Weights of a small transformer language model.
Size: 3 heads of 32, MLP 256 SwiGLU, vocabulary 2118.
Architecture: RMSNorm before each block, rotary positions, no biases in attention or MLP, untied embeddings.
Training: a variant of Muon for these matrices, 102M tokens, 12391 steps.
Each number is 200 + 20 x the weight over its row's rms, rounded and kept within 0 to 999. Layers, rows and columns count from 0. The size before them is the row's rms in percent of the matrix's.

# layer 2 attention query, 96x96, rms 0.0798, rows 0-31, columns 0-95
081,214,225,243,200,217,192,188,162,200,211,214,202,222,176,175,199,193,205,181,217,181,228,205,236,195,215,185,211,211,234,206,189,221,151,203,198,198,208,212,221,220,202,217,218,167,231,214,164,157,181,216,232,176,174,209,179,201,178,189,168,215,186,192,178,195,176,222,205,195,186,211,176,190,201,190,212,193,232,183,202,177,208,199,206,203,164,221,186,195,191,181,165,184,245,214,193
104,216,208,206,238,220,195,214,173,229,208,185,176,208,205,207,211,166,217,218,192,220,184,190,221,204,215,193,230,179,211,212,224,171,197,189,198,211,225,186,194,230,158,196,210,218,232,235,192,210,194,168,209,236,206,166,218,229,208,185,181,188,173,215,208,231,196,214,205,188,198,217,229,221,202,225,243,165,180,233,223,204,184,234,204,210,229,218,204,200,192,224,213,225,192,183,173
077,203,189,176,212,226,199,242,220,177,210,191,152,214,183,185,176,192,169,186,188,211,218,194,229,176,202,199,180,212,201,184,206,236,175,172,224,209,202,180,208,201,206,182,215,185,220,199,192,195,166,207,215,190,216,222,186,214,189,259,182,185,228,204,209,201,194,198,199,201,245,220,176,189,202,160,184,168,173,179,175,172,232,181,224,180,206,191,193,189,207,211,181,183,226,191,225
086,188,222,198,154,193,200,177,224,164,209,209,182,204,187,189,183,221,171,165,213,197,203,219,240,158,244,198,193,188,177,203,168,200,195,240,175,207,182,202,207,201,193,208,192,190,182,167,217,183,210,204,164,183,182,226,179,189,173,244,184,230,215,188,192,202,221,192,165,189,218,180,180,185,180,189,202,195,224,188,187,206,196,178,202,168,206,236,190,196,217,183,207,185,182,179,219
092,196,214,232,216,201,213,210,242,178,185,182,198,186,227,180,191,195,193,196,159,177,187,206,207,189,241,198,206,205,198,190,180,239,199,227,235,205,164,236,223,218,192,187,195,195,218,178,222,208,219,232,171,215,207,200,184,224,204,230,208,217,221,171,207,190,181,203,185,210,228,207,206,249,206,163,179,223,187,212,209,192,197,178,198,209,154,182,185,182,203,171,202,190,167,199,221
091,199,172,202,206,172,213,223,190,220,195,172,221,173,223,205,223,206,222,225,231,189,203,212,200,206,202,209,202,181,209,200,196,190,209,163,194,211,222,208,180,215,222,189,238,185,212,218,182,163,196,181,223,200,205,207,228,189,241,198,200,213,185,248,188,206,163,216,241,247,206,210,189,188,195,211,199,175,207,209,192,206,200,201,170,216,227,170,232,175,228,222,210,172,180,241,187
100,203,193,206,217,200,175,216,189,217,186,188,206,173,179,161,191,177,193,216,137,181,222,207,213,184,203,170,180,214,213,239,219,193,211,185,224,197,210,160,183,226,193,193,157,195,228,231,191,209,181,210,185,191,201,180,197,198,210,165,185,176,164,206,169,242,180,206,191,190,177,211,190,201,207,212,208,192,194,199,193,226,182,217,221,215,193,181,207,227,162,213,195,221,219,224,166
094,214,174,229,211,233,202,219,198,193,174,209,175,224,217,236,191,162,217,197,178,190,208,231,192,219,186,197,204,165,179,163,235,211,201,188,162,166,195,214,212,184,177,199,184,184,190,218,195,210,196,191,167,221,196,175,175,206,190,220,210,213,183,147,192,188,186,191,186,194,199,199,256,240,209,192,195,217,204,223,184,232,178,204,199,169,194,204,202,207,191,190,202,220,219,173,179
099,206,215,210,201,177,180,182,211,196,183,195,208,224,232,164,207,215,182,198,188,193,196,200,170,188,242,219,241,205,215,229,196,165,212,194,224,218,178,214,207,189,202,203,220,235,203,196,159,188,199,209,189,212,206,243,162,162,225,204,193,196,195,182,183,183,187,194,191,220,199,204,239,210,165,213,210,181,214,167,197,207,210,212,239,211,173,237,227,217,193,217,168,175,194,174,195
096,189,219,209,197,189,186,204,196,181,185,206,184,234,206,219,191,211,223,190,179,188,254,200,188,197,174,199,196,174,161,207,220,208,204,212,219,232,188,211,209,171,211,225,182,205,194,209,164,168,223,224,241,197,210,220,181,224,187,178,203,208,189,203,207,230,242,176,170,217,186,190,164,198,234,240,170,194,209,212,240,217,184,177,197,192,193,178,184,179,196,173,197,170,203,213,206
090,188,160,196,199,195,211,232,163,211,183,215,196,184,199,204,212,177,200,202,235,178,205,183,220,173,202,215,203,183,247,219,199,199,244,221,216,193,194,210,199,170,250,208,206,182,220,200,204,219,196,174,206,209,202,201,208,218,224,228,216,172,238,170,222,200,197,225,226,170,209,204,209,196,230,196,185,227,222,181,190,188,158,205,212,179,182,215,216,172,193,232,211,221,212,229,178
101,177,184,194,224,204,178,246,202,203,217,187,196,219,180,211,204,143,226,203,191,218,217,174,228,219,214,200,233,166,224,202,201,205,176,185,215,204,229,212,224,221,207,191,198,219,193,247,212,213,156,165,190,198,196,171,213,213,175,175,211,201,175,178,210,198,208,213,236,212,232,213,187,203,196,225,210,176,187,240,188,171,198,194,197,210,205,217,202,190,171,212,180,203,221,171,194
112,202,200,181,214,214,189,181,194,187,202,178,244,198,190,174,231,186,198,211,197,191,193,165,174,215,184,205,174,202,213,177,221,149,170,216,173,214,196,202,211,235,193,182,212,182,174,204,162,178,211,176,169,218,183,184,188,193,228,232,187,229,193,199,201,179,193,192,212,228,186,220,193,245,192,231,202,201,208,244,190,201,199,240,177,188,223,198,209,187,206,215,228,198,176,207,168
086,211,197,203,185,184,220,194,223,217,171,205,190,236,202,214,210,192,189,209,194,224,202,212,205,155,170,214,189,213,207,228,212,237,250,177,210,199,219,233,164,198,181,201,197,219,214,195,234,198,196,198,206,188,202,202,192,224,205,249,199,196,199,191,219,216,190,179,173,243,189,184,189,182,213,187,194,181,177,212,175,178,236,171,206,239,189,246,213,206,208,161,212,178,188,190,186
097,163,190,177,197,232,200,253,195,222,225,219,185,225,185,202,200,188,216,216,191,206,194,207,208,193,195,197,203,201,199,232,191,210,203,158,184,197,183,197,201,225,184,151,186,193,170,203,219,186,176,195,175,198,178,178,237,214,198,207,222,188,196,232,159,227,163,221,207,206,166,210,197,251,177,204,191,199,192,214,181,216,159,223,208,230,212,207,179,208,187,223,204,212,195,215,220
101,212,214,188,203,231,195,195,177,220,186,231,193,190,182,195,256,196,232,225,226,190,242,214,176,192,180,179,216,191,209,232,208,213,199,179,193,218,207,203,188,229,187,197,176,181,221,205,211,226,191,204,213,197,193,176,184,164,219,209,196,193,169,209,186,200,190,200,212,206,177,207,216,233,221,182,210,152,177,203,165,187,225,195,184,218,225,195,241,205,208,215,184,190,190,247,163
108,187,243,197,176,207,182,221,180,183,198,215,178,207,214,224,135,196,183,184,196,223,158,222,196,226,217,207,219,189,169,188,163,210,190,196,224,210,208,173,226,214,184,216,192,208,176,171,215,215,214,220,207,189,219,236,225,195,170,215,189,212,238,197,218,229,215,214,182,214,218,205,190,194,181,191,157,206,203,170,212,212,181,199,230,184,196,223,185,199,215,174,201,204,203,207,232
095,224,225,199,206,206,193,186,210,198,208,189,182,197,166,199,214,195,192,193,221,205,195,216,187,235,229,203,227,202,212,178,186,208,188,243,224,208,207,226,175,195,174,195,152,205,193,181,252,194,170,228,190,221,230,236,199,172,211,204,170,220,221,134,203,211,196,200,178,187,221,175,215,194,241,186,184,216,212,196,171,193,228,188,218,201,194,191,209,197,186,189,190,191,223,213,183
096,185,215,209,229,193,166,195,195,204,228,173,183,179,233,205,192,177,208,195,200,219,200,191,192,180,244,228,170,212,211,198,227,208,195,196,168,172,204,221,173,209,192,178,194,219,214,196,197,202,183,170,203,195,186,214,204,225,177,204,216,186,221,223,184,227,176,185,223,175,192,230,181,228,216,220,223,226,163,223,196,167,190,222,200,177,242,167,177,170,170,175,204,184,206,185,183
121,224,212,172,182,188,225,225,167,222,192,201,204,241,186,194,197,209,195,213,198,195,181,199,216,196,195,221,202,221,189,193,240,222,223,244,208,233,221,208,224,153,223,170,191,163,173,177,204,164,201,225,196,191,210,223,203,157,197,192,191,217,204,192,175,190,205,219,181,207,192,158,239,224,232,192,182,215,199,201,175,198,200,194,227,212,163,211,216,206,205,206,196,219,200,184,221
104,212,198,202,180,188,181,214,195,180,203,161,202,169,200,183,215,171,175,184,212,193,230,142,240,238,204,188,186,168,196,203,198,226,201,218,184,210,166,164,172,225,255,224,214,218,197,201,188,193,179,189,185,226,224,187,206,194,189,196,187,209,183,211,170,204,191,227,211,233,189,234,212,177,172,193,226,181,190,216,204,218,181,211,184,206,218,192,196,180,194,213,209,234,209,198,207
106,168,166,204,231,180,190,229,192,173,265,194,199,180,203,195,204,199,200,176,182,188,169,196,200,171,206,208,214,227,204,180,190,190,189,188,208,214,215,220,149,197,229,199,169,213,185,199,211,203,171,162,193,227,209,197,181,187,192,230,209,248,165,201,196,227,201,211,170,216,211,185,209,198,245,222,194,229,203,200,192,209,206,190,216,209,195,188,219,194,207,203,186,199,155,211,201
106,229,206,212,212,156,174,203,204,240,179,196,166,217,207,172,207,207,186,203,209,205,209,208,206,189,194,215,193,220,213,154,202,195,191,198,228,208,222,155,217,218,195,238,217,193,210,171,170,213,194,200,178,174,186,192,193,224,210,194,188,204,200,219,179,203,207,175,169,176,157,239,188,222,228,197,180,216,211,213,200,200,202,235,183,170,169,217,221,206,174,196,238,183,190,229,183
098,220,187,210,183,154,229,194,229,213,211,192,212,177,224,213,200,223,203,213,194,178,224,204,177,172,187,206,192,238,200,193,212,217,176,181,201,228,175,216,192,222,183,164,203,170,212,239,220,208,182,212,171,202,213,200,194,179,204,187,200,226,207,225,175,181,202,214,212,218,167,184,196,220,166,221,183,222,206,202,180,188,147,207,213,197,216,190,196,223,237,204,187,175,237,217,166
104,228,210,230,237,200,207,196,219,192,184,170,212,171,193,222,199,211,189,206,229,190,211,174,232,201,200,212,193,213,205,170,232,220,206,184,216,187,181,211,210,198,161,206,163,202,190,182,187,220,210,138,172,209,202,195,200,164,177,211,218,175,198,179,178,165,190,188,182,197,205,195,186,241,208,219,216,198,229,200,175,175,218,215,198,221,189,228,180,206,223,176,204,210,212,236,231
109,186,216,179,237,174,207,183,166,226,214,194,161,195,217,215,185,213,190,197,173,161,192,198,173,193,174,176,236,199,208,172,184,168,204,202,222,196,196,197,190,230,183,226,169,224,179,199,208,191,194,189,201,189,159,214,204,180,154,198,203,183,199,196,193,192,176,214,180,197,202,246,206,179,198,205,237,209,188,199,229,174,216,193,209,230,186,177,188,180,197,220,206,242,216,202,169
108,202,191,219,179,192,220,188,192,186,196,201,205,190,207,191,177,212,177,179,232,185,200,175,190,181,220,232,175,186,189,220,170,211,240,175,238,214,231,164,223,205,203,164,198,234,214,185,211,206,213,217,208,226,214,227,170,199,175,189,188,214,187,167,199,195,204,192,171,189,188,215,213,211,208,173,182,192,197,201,196,215,169,193,181,166,207,204,170,173,181,181,222,215,159,147,217
096,166,203,195,200,211,210,255,215,210,170,181,168,180,200,198,220,200,231,226,208,196,197,169,204,210,201,201,197,179,174,190,214,184,211,165,234,179,211,197,214,190,164,161,203,232,207,197,217,195,171,226,201,228,223,179,195,184,201,198,211,208,210,232,184,214,190,231,246,210,181,224,184,183,223,172,196,222,205,202,207,209,210,213,185,218,229,200,236,240,230,207,211,185,178,211,202
103,182,211,176,190,167,195,191,237,225,197,215,208,202,192,198,195,251,199,181,177,172,213,247,211,201,212,200,194,191,196,183,189,195,201,223,216,220,209,201,193,185,245,195,235,192,218,166,179,248,201,194,188,235,228,236,177,182,191,202,201,188,213,190,172,181,202,211,198,207,230,191,181,202,215,220,223,224,209,207,198,217,195,194,208,173,172,165,180,186,221,177,238,204,187,234,212
102,190,213,175,218,200,182,255,209,213,206,203,225,198,203,172,186,221,229,188,232,192,187,207,210,149,221,195,143,182,192,164,182,197,205,206,187,221,206,239,198,233,199,176,232,219,213,192,216,195,198,214,197,170,231,180,222,193,177,213,200,200,197,192,188,189,192,181,170,214,203,221,199,182,199,217,198,189,228,204,181,211,199,203,225,188,211,199,216,203,215,199,153,247,235,195,206
092,172,219,197,183,236,153,223,218,224,224,204,197,225,200,216,192,237,203,199,181,167,220,183,162,195,222,174,170,239,244,199,198,195,204,181,198,178,191,197,196,175,195,237,197,183,194,197,204,215,180,182,181,181,178,233,219,182,204,194,195,235,204,192,180,233,192,210,198,189,188,200,212,202,215,178,200,222,187,205,199,193,206,215,171,174,233,197,243,180,216,197,197,202,243,214,222
098,226,210,185,181,216,256,186,220,180,177,170,212,191,190,196,240,188,182,238,210,224,221,194,223,212,180,209,202,198,198,228,180,181,208,226,202,139,184,192,218,202,204,225,176,194,188,159,210,174,198,192,206,176,198,223,193,193,162,219,201,188,192,198,212,211,188,226,161,186,205,179,235,211,222,195,177,174,216,188,219,230,203,216,201,192,188,196,210,181,204,180,187,198,212,232,224
# layer 2 attention key, 96x96, rms 0.0825, rows 0-31, columns 0-95
092,225,210,206,142,201,213,182,193,188,208,198,227,171,179,161,173,222,171,182,185,188,173,223,226,212,224,201,210,223,176,193,173,191,229,208,232,200,193,209,220,182,221,197,188,211,172,161,206,185,213,216,195,190,218,215,204,166,214,214,215,212,218,175,212,202,214,186,195,212,240,203,204,179,228,179,179,234,222,155,197,192,238,182,205,199,180,209,203,206,216,185,187,193,186,212,230
080,200,211,251,193,214,190,213,186,144,203,171,201,180,226,210,212,199,200,228,222,199,196,162,209,178,221,196,169,242,233,221,191,202,207,217,181,174,204,204,204,201,172,220,205,197,226,200,186,189,169,199,184,174,194,186,166,189,235,161,218,177,203,222,206,179,199,222,212,198,188,203,214,185,248,200,190,200,188,210,210,178,197,177,191,200,168,233,209,159,201,180,209,186,221,198,197
088,198,179,212,189,196,186,186,187,220,163,175,209,194,214,225,214,180,194,215,207,166,198,201,170,221,184,198,200,206,255,228,212,182,216,222,186,236,247,164,203,204,190,187,201,178,193,215,187,221,193,224,207,211,207,211,229,202,223,173,214,153,204,185,203,175,195,213,234,209,178,188,229,219,211,220,194,192,189,232,146,214,182,201,228,172,208,197,197,187,206,204,178,214,171,205,193
090,209,176,219,201,176,171,205,209,202,185,177,179,204,192,197,215,220,193,182,207,185,170,227,189,206,172,204,208,161,206,198,182,234,184,228,237,236,214,208,206,187,224,204,207,206,202,190,215,193,209,226,243,190,218,254,210,187,186,235,176,184,222,161,205,186,191,165,202,211,220,167,199,196,192,193,207,203,217,181,209,214,232,187,216,183,180,174,192,215,239,198,177,236,195,201,235
099,173,204,186,142,173,224,164,203,221,191,208,169,234,215,159,181,188,194,183,186,178,177,212,170,241,197,214,224,198,184,182,167,194,205,189,212,218,241,202,211,212,197,218,197,178,161,184,189,186,216,206,207,206,237,207,185,174,181,211,217,214,211,161,215,221,199,188,205,184,190,189,214,200,202,209,221,215,212,170,214,170,183,198,209,181,193,187,191,217,193,188,181,220,155,194,207
097,171,188,197,233,174,172,207,214,198,243,219,206,239,218,172,228,208,209,203,183,197,213,185,202,173,218,210,179,217,249,222,203,223,208,181,216,175,224,191,195,212,196,220,188,202,198,176,180,176,187,230,212,159,211,210,165,197,187,190,209,188,200,169,206,196,190,247,220,161,186,223,188,200,239,206,202,210,208,218,242,223,189,199,233,213,216,217,196,187,197,194,222,183,213,187,206
099,177,196,209,222,198,230,232,194,169,182,174,221,194,202,210,230,199,209,203,208,196,220,164,178,211,219,181,173,193,201,211,230,176,217,214,189,206,198,199,185,201,181,208,205,227,241,215,206,221,197,190,171,188,191,193,201,216,217,185,224,200,190,215,248,164,185,180,241,170,139,212,169,170,217,201,224,195,201,206,207,178,177,234,173,215,205,196,210,173,167,205,211,199,214,201,192
089,223,203,193,198,194,201,167,202,212,220,182,207,220,211,181,156,207,181,211,193,217,176,158,180,189,190,193,210,234,215,189,219,181,194,183,222,157,246,174,178,233,217,178,179,181,200,205,187,222,167,196,178,187,184,200,219,202,217,174,192,203,222,213,199,233,178,172,176,178,205,226,210,197,177,231,236,189,181,174,218,203,186,198,226,189,230,198,173,229,226,201,199,194,221,215,202
102,183,220,173,182,203,211,213,200,228,189,196,217,210,223,195,202,189,204,186,189,221,177,220,208,256,193,221,151,175,192,170,190,186,189,216,199,184,247,206,195,175,211,178,189,199,209,227,199,203,177,195,222,179,202,228,192,182,193,183,161,193,181,194,219,214,226,220,179,202,183,186,205,195,195,196,208,215,212,170,259,219,193,198,234,206,173,186,206,192,251,191,179,197,168,218,204
097,224,180,212,233,210,226,209,190,216,202,213,209,224,231,184,228,253,213,211,216,156,187,212,170,219,197,210,179,239,220,197,180,212,210,221,233,198,186,155,219,187,233,189,214,199,210,205,210,193,183,201,170,205,197,185,175,229,189,214,199,176,188,240,150,200,205,187,189,169,199,197,177,216,233,199,180,214,186,192,178,182,223,196,208,235,210,205,195,215,199,195,214,196,179,187,187
105,182,217,190,210,226,166,219,183,219,206,212,249,243,221,215,240,151,183,194,201,207,209,184,221,198,208,168,168,212,218,228,191,210,210,177,190,209,211,179,201,213,199,176,174,216,207,191,197,187,236,216,178,175,209,176,211,207,231,197,206,179,152,186,188,185,183,190,193,182,186,227,180,224,199,205,192,166,214,220,212,185,163,208,195,177,200,188,197,183,219,178,185,200,218,174,219
100,224,215,228,215,206,199,191,184,194,188,198,209,190,232,200,229,197,222,207,235,175,209,213,199,239,215,206,192,221,179,217,210,185,216,178,221,194,207,184,166,194,197,164,213,232,194,205,231,234,218,207,181,178,202,223,193,200,210,201,244,164,212,245,193,208,175,213,203,206,213,209,177,191,184,201,214,206,180,220,165,206,226,195,172,194,227,219,259,200,188,221,163,179,183,191,193
098,199,196,217,207,185,219,223,206,218,195,225,183,225,213,212,156,196,206,224,215,187,185,199,212,222,225,213,228,211,201,179,197,247,134,179,211,177,186,204,226,205,165,213,206,218,179,193,196,166,186,219,208,193,212,197,182,209,219,190,199,206,156,205,194,212,191,217,199,230,187,197,199,179,184,181,211,248,162,187,203,190,217,188,243,172,198,204,207,176,203,211,171,218,227,221,193
111,195,212,223,185,192,218,161,206,208,214,167,208,180,212,193,174,211,198,223,207,246,180,197,174,217,188,198,216,211,199,207,198,205,174,214,189,191,215,203,232,182,182,182,226,190,208,207,209,216,194,191,201,206,225,220,198,132,188,219,185,221,226,185,220,213,191,196,200,187,244,207,188,173,201,216,208,162,214,193,195,235,234,205,227,189,213,183,178,208,234,235,155,200,193,169,206
114,182,186,180,219,199,194,218,171,198,206,209,217,185,171,210,240,170,198,194,186,219,216,179,210,221,202,199,189,217,221,207,193,179,207,156,177,180,202,219,152,196,201,220,185,192,211,222,177,233,225,193,190,217,197,152,199,208,206,173,208,177,214,201,178,183,185,180,228,157,200,237,176,213,220,194,208,180,188,243,194,187,195,188,145,189,210,195,191,189,182,177,213,227,222,201,193
083,201,187,189,182,173,192,176,214,199,165,186,212,208,205,171,191,218,182,183,197,173,195,198,218,213,182,201,157,167,194,199,179,207,211,212,211,167,183,172,211,158,250,203,229,169,172,246,191,180,202,219,199,183,185,229,231,166,166,194,220,204,194,213,210,215,203,197,215,181,177,204,190,210,190,200,192,204,208,212,201,193,185,183,219,196,195,204,143,236,200,210,202,213,214,205,242
102,248,217,206,196,211,222,177,208,193,156,177,181,203,183,189,197,202,187,187,193,188,187,239,181,238,180,221,226,201,195,182,205,228,188,183,218,182,231,200,229,187,223,209,210,168,222,216,175,187,203,221,183,218,215,241,193,179,179,180,184,217,218,205,230,212,205,200,199,237,214,233,189,182,187,182,198,197,215,206,191,208,206,217,223,169,179,217,180,222,230,174,193,250,209,209,204
118,180,172,196,221,215,219,225,187,229,199,215,191,207,233,199,207,191,213,230,185,197,243,180,200,194,207,198,175,197,185,230,176,174,221,187,180,197,198,200,173,210,183,186,198,209,236,228,187,211,192,175,202,204,161,164,220,254,201,182,227,173,181,228,197,181,176,179,213,205,168,210,203,226,223,204,209,177,171,239,205,192,199,198,183,185,241,198,203,186,176,224,222,178,206,200,197
128,210,195,206,175,199,197,191,236,193,185,211,197,220,216,165,179,239,198,191,193,197,162,222,198,239,207,211,203,192,187,195,192,190,174,206,205,193,232,228,266,213,202,194,193,178,182,188,192,180,209,222,219,220,196,218,214,190,185,237,169,215,211,171,195,211,215,201,191,206,206,223,209,202,233,171,174,202,197,174,200,227,222,207,237,174,176,187,192,231,243,232,190,209,193,220,223
094,209,199,181,187,192,186,156,244,175,225,182,210,205,179,198,191,212,213,174,177,186,189,221,241,182,200,203,206,187,199,178,209,165,146,197,184,158,193,205,232,205,182,190,172,170,172,203,201,203,229,235,220,204,196,210,198,151,172,197,216,194,199,173,220,193,164,184,191,171,210,217,181,179,167,203,249,194,193,203,205,199,204,194,207,208,205,203,191,190,202,222,197,215,213,199,186
105,182,231,206,186,213,183,181,201,221,198,214,186,193,203,158,184,218,198,195,211,182,193,259,196,214,204,204,211,218,210,155,159,189,193,190,209,198,219,225,225,223,187,203,187,191,222,177,203,167,206,212,203,181,193,262,185,202,218,229,212,196,207,146,237,173,202,194,229,185,201,203,208,206,204,203,205,203,206,194,202,171,205,188,187,213,164,250,204,205,215,181,195,174,199,193,178
106,173,194,178,194,218,244,182,208,199,190,183,207,207,242,241,178,204,182,178,190,168,199,214,218,205,198,208,198,193,192,171,207,222,177,243,189,188,233,215,221,201,174,236,188,213,195,216,207,192,197,229,215,170,202,235,241,215,221,188,201,206,211,205,232,225,167,200,209,195,251,195,185,227,193,219,210,178,198,185,198,218,220,195,226,193,186,191,181,236,220,177,172,190,192,209,190
094,234,184,220,170,214,218,188,177,203,187,202,214,202,203,201,197,205,220,197,203,186,198,185,159,182,195,186,213,227,229,191,230,198,193,192,209,193,192,224,185,158,200,183,238,233,205,212,191,189,183,194,218,195,221,233,227,196,247,183,208,157,180,216,181,191,185,220,220,189,208,188,237,182,222,215,196,218,172,175,181,164,218,226,228,228,183,180,204,197,212,180,205,231,228,177,218
096,184,205,220,233,171,232,214,199,196,183,213,173,193,247,169,201,205,200,201,140,222,203,194,230,138,193,241,240,181,198,200,203,204,203,212,176,197,236,202,206,203,201,172,196,206,210,206,208,191,181,212,218,201,197,210,179,211,177,170,179,205,214,188,218,204,167,207,191,192,205,191,174,164,208,198,200,171,218,216,198,199,212,162,189,190,167,204,216,203,212,187,193,231,181,175,210
097,226,225,209,198,205,186,223,199,233,183,215,227,201,221,189,175,172,219,214,207,203,179,192,209,166,204,167,214,227,223,209,223,229,220,215,224,174,190,206,162,223,175,208,232,167,220,227,219,212,183,192,195,189,206,202,220,222,218,207,192,194,186,211,231,183,170,191,213,178,205,198,188,201,229,179,179,166,152,194,228,210,159,182,198,215,223,219,191,202,168,169,189,206,202,217,194
102,220,205,208,194,186,187,181,211,179,186,178,211,181,181,207,199,176,207,191,169,211,216,247,205,191,196,219,174,224,186,216,199,221,182,237,194,183,231,193,218,181,216,182,187,210,225,191,189,199,186,185,189,212,262,196,197,198,241,204,225,228,205,188,175,205,225,215,216,233,213,229,224,225,211,209,203,176,182,168,230,179,230,188,179,179,205,203,223,208,172,166,177,185,227,195,185
113,191,187,178,216,193,193,209,221,209,156,219,217,222,202,208,183,207,227,199,209,204,211,191,179,199,195,172,218,263,250,218,208,170,169,184,153,205,174,188,196,232,209,199,196,196,158,198,170,221,187,201,193,191,188,168,224,200,209,180,194,189,185,221,216,197,194,204,208,205,160,236,205,207,191,205,202,229,184,213,158,190,206,190,173,216,194,212,215,225,214,206,185,188,228,224,220
103,224,188,207,180,162,195,173,219,190,166,203,193,216,170,216,215,172,184,213,183,208,218,221,202,202,192,207,233,226,202,166,191,188,197,192,175,216,196,206,226,236,210,206,216,174,184,167,192,198,211,202,241,198,196,174,213,193,149,174,169,207,209,182,222,181,214,163,180,188,244,187,185,229,202,214,217,201,216,204,207,209,169,204,237,181,178,218,191,197,190,165,192,192,171,185,191
104,188,198,229,227,184,223,220,211,184,197,204,200,220,251,207,248,186,199,244,201,199,197,185,173,192,208,212,198,226,211,221,215,194,196,175,190,184,213,187,206,237,196,201,197,220,184,214,190,176,202,176,199,160,189,208,182,189,212,199,225,202,188,198,169,216,189,218,212,211,176,213,188,220,186,233,165,207,173,245,176,214,162,204,187,173,165,199,214,168,176,225,208,213,218,202,170
105,209,198,237,180,149,210,189,202,217,192,171,206,202,195,187,195,193,180,184,182,196,217,203,213,240,233,211,228,197,204,217,210,217,172,168,208,166,212,176,219,178,206,185,240,196,210,213,198,210,187,203,191,198,204,205,195,216,178,171,244,180,212,201,223,184,181,235,207,226,189,216,176,256,197,183,213,224,216,224,216,211,184,193,171,178,186,226,207,200,184,224,224,208,183,228,224
099,181,224,166,222,183,186,174,228,222,167,189,217,197,222,196,172,188,216,208,224,220,213,219,190,190,165,223,210,212,155,188,217,209,215,174,219,171,224,201,195,190,229,232,209,208,191,221,219,163,214,201,232,197,182,201,212,239,182,212,218,206,209,226,167,179,181,178,204,219,204,175,202,225,204,174,218,184,218,188,214,198,178,210,216,217,172,187,182,218,221,213,243,201,183,181,207
098,190,196,198,230,172,172,229,159,208,214,200,194,196,222,223,190,191,206,186,216,199,208,203,239,230,204,217,217,183,189,168,200,237,235,210,201,195,199,180,193,233,214,204,183,224,221,187,193,238,198,194,182,227,215,228,196,201,222,196,179,197,196,186,160,182,216,186,209,145,193,202,197,237,212,199,216,188,193,205,174,199,200,221,169,236,227,219,195,187,180,189,201,198,228,181,154
# layer 2 attention value, 96x96, rms 0.0797, rows 0-4, columns 0-95
085,240,190,235,216,170,203,177,204,209,231,175,214,210,196,225,195,184,218,175,206,187,202,226,193,215,210,215,223,202,211,193,204,219,187,200,183,208,247,227,161,187,197,199,199,171,207,226,195,174,230,163,151,185,191,181,227,209,160,209,217,218,189,196,193,189,179,199,211,206,204,223,165,234,186,186,211,222,233,206,219,201,176,197,187,225,178,207,188,190,223,224,226,228,216,192,209
085,197,214,183,195,228,182,212,151,241,210,215,235,226,194,189,190,212,228,183,199,221,196,206,171,209,236,201,209,201,205,193,211,210,219,193,152,223,221,254,165,173,202,183,211,208,201,184,207,191,170,211,215,185,202,197,204,203,201,191,184,213,188,195,217,188,208,172,197,196,209,186,180,207,206,236,232,226,179,196,217,211,226,223,238,199,180,234,219,209,186,189,192,197,164,234,169
081,176,184,241,203,170,202,180,215,186,169,230,231,199,213,210,227,223,215,200,228,190,223,221,168,209,222,218,210,193,206,210,214,175,182,202,209,203,223,193,217,171,216,178,166,212,192,179,219,191,241,197,194,180,193,229,200,205,222,224,213,195,215,178,194,201,220,185,187,164,152,212,196,226,178,238,194,187,200,191,201,197,226,184,232,195,221,205,195,230,244,173,192,185,223,191,213
097,184,201,201,204,178,167,197,189,206,222,218,227,194,230,210,200,190,184,170,222,190,189,173,209,200,191,202,204,244,199,207,168,244,156,203,156,201,238,186,195,224,172,210,153,177,221,211,181,200,228,207,210,177,224,197,195,204,196,172,187,202,234,183,204,203,203,172,231,197,217,196,193,196,192,196,246,160,190,188,220,188,222,200,193,218,193,176,188,170,212,183,201,183,199,201,173
099,178,209,208,168,203,219,193,197,213,181,178,191,175,195,231,178,212,196,162,183,232,193,179,185,228,202,200,202,211,187,215,168,200,179,208,197,184,246,237,187,224,186,209,193,199,183,177,208,222,257,209,175,175,172,208,197,196,168,183,168,212,237,220,226,168,187,181,182,168,204,200,182,208,185,187,223,171,205,214,232,185,185,196,193,196,213,200,151,211,201,196,187,191,198,204,213
# layer 2 attention output (transposed), 96x96, rms 0.0973, rows 0-3, columns 0-95
085,236,183,205,173,183,208,168,193,165,190,222,213,223,207,202,218,216,203,176,227,188,218,220,178,176,196,197,198,187,246,198,208,220,194,161,173,230,175,190,175,183,198,199,191,200,221,198,183,185,221,203,181,210,205,187,190,183,184,221,178,175,168,173,188,194,189,167,170,209,211,166,200,237,149,167,214,191,204,222,178,193,178,199,184,228,227,192,223,221,201,204,204,172,185,208,213
080,167,172,216,166,224,207,207,194,210,208,180,220,207,221,230,208,216,195,197,189,178,211,195,212,199,161,233,195,206,215,190,177,235,183,243,183,198,238,201,211,193,212,167,221,137,200,192,160,201,194,196,201,209,173,221,182,196,215,240,198,185,197,167,203,196,164,197,196,203,197,193,199,214,214,166,196,217,207,193,171,185,216,231,182,167,202,214,192,182,193,190,190,201,235,206,226
087,209,189,188,222,173,240,166,222,241,176,189,198,194,215,191,188,188,183,218,198,165,179,215,163,178,223,196,207,198,190,180,237,203,210,205,200,178,189,187,190,210,183,206,205,199,201,197,209,239,228,236,202,212,190,221,216,198,214,218,176,187,190,191,178,165,198,176,200,188,164,196,205,231,191,209,192,234,188,174,214,216,181,199,174,188,173,227,205,252,181,161,198,210,220,171,181
093,228,222,202,196,198,185,219,231,171,176,204,205,238,209,204,189,213,229,202,191,230,164,191,161,198,186,232,212,189,188,201,195,240,198,189,202,214,212,182,216,198,220,191,202,193,171,183,194,237,210,214,205,190,166,223,185,227,210,172,192,145,191,196,216,205,181,182,228,200,195,196,191,186,229,174,192,169,183,226,219,188,207,231,183,165,195,225,200,209,169,192,233,187,194,196,161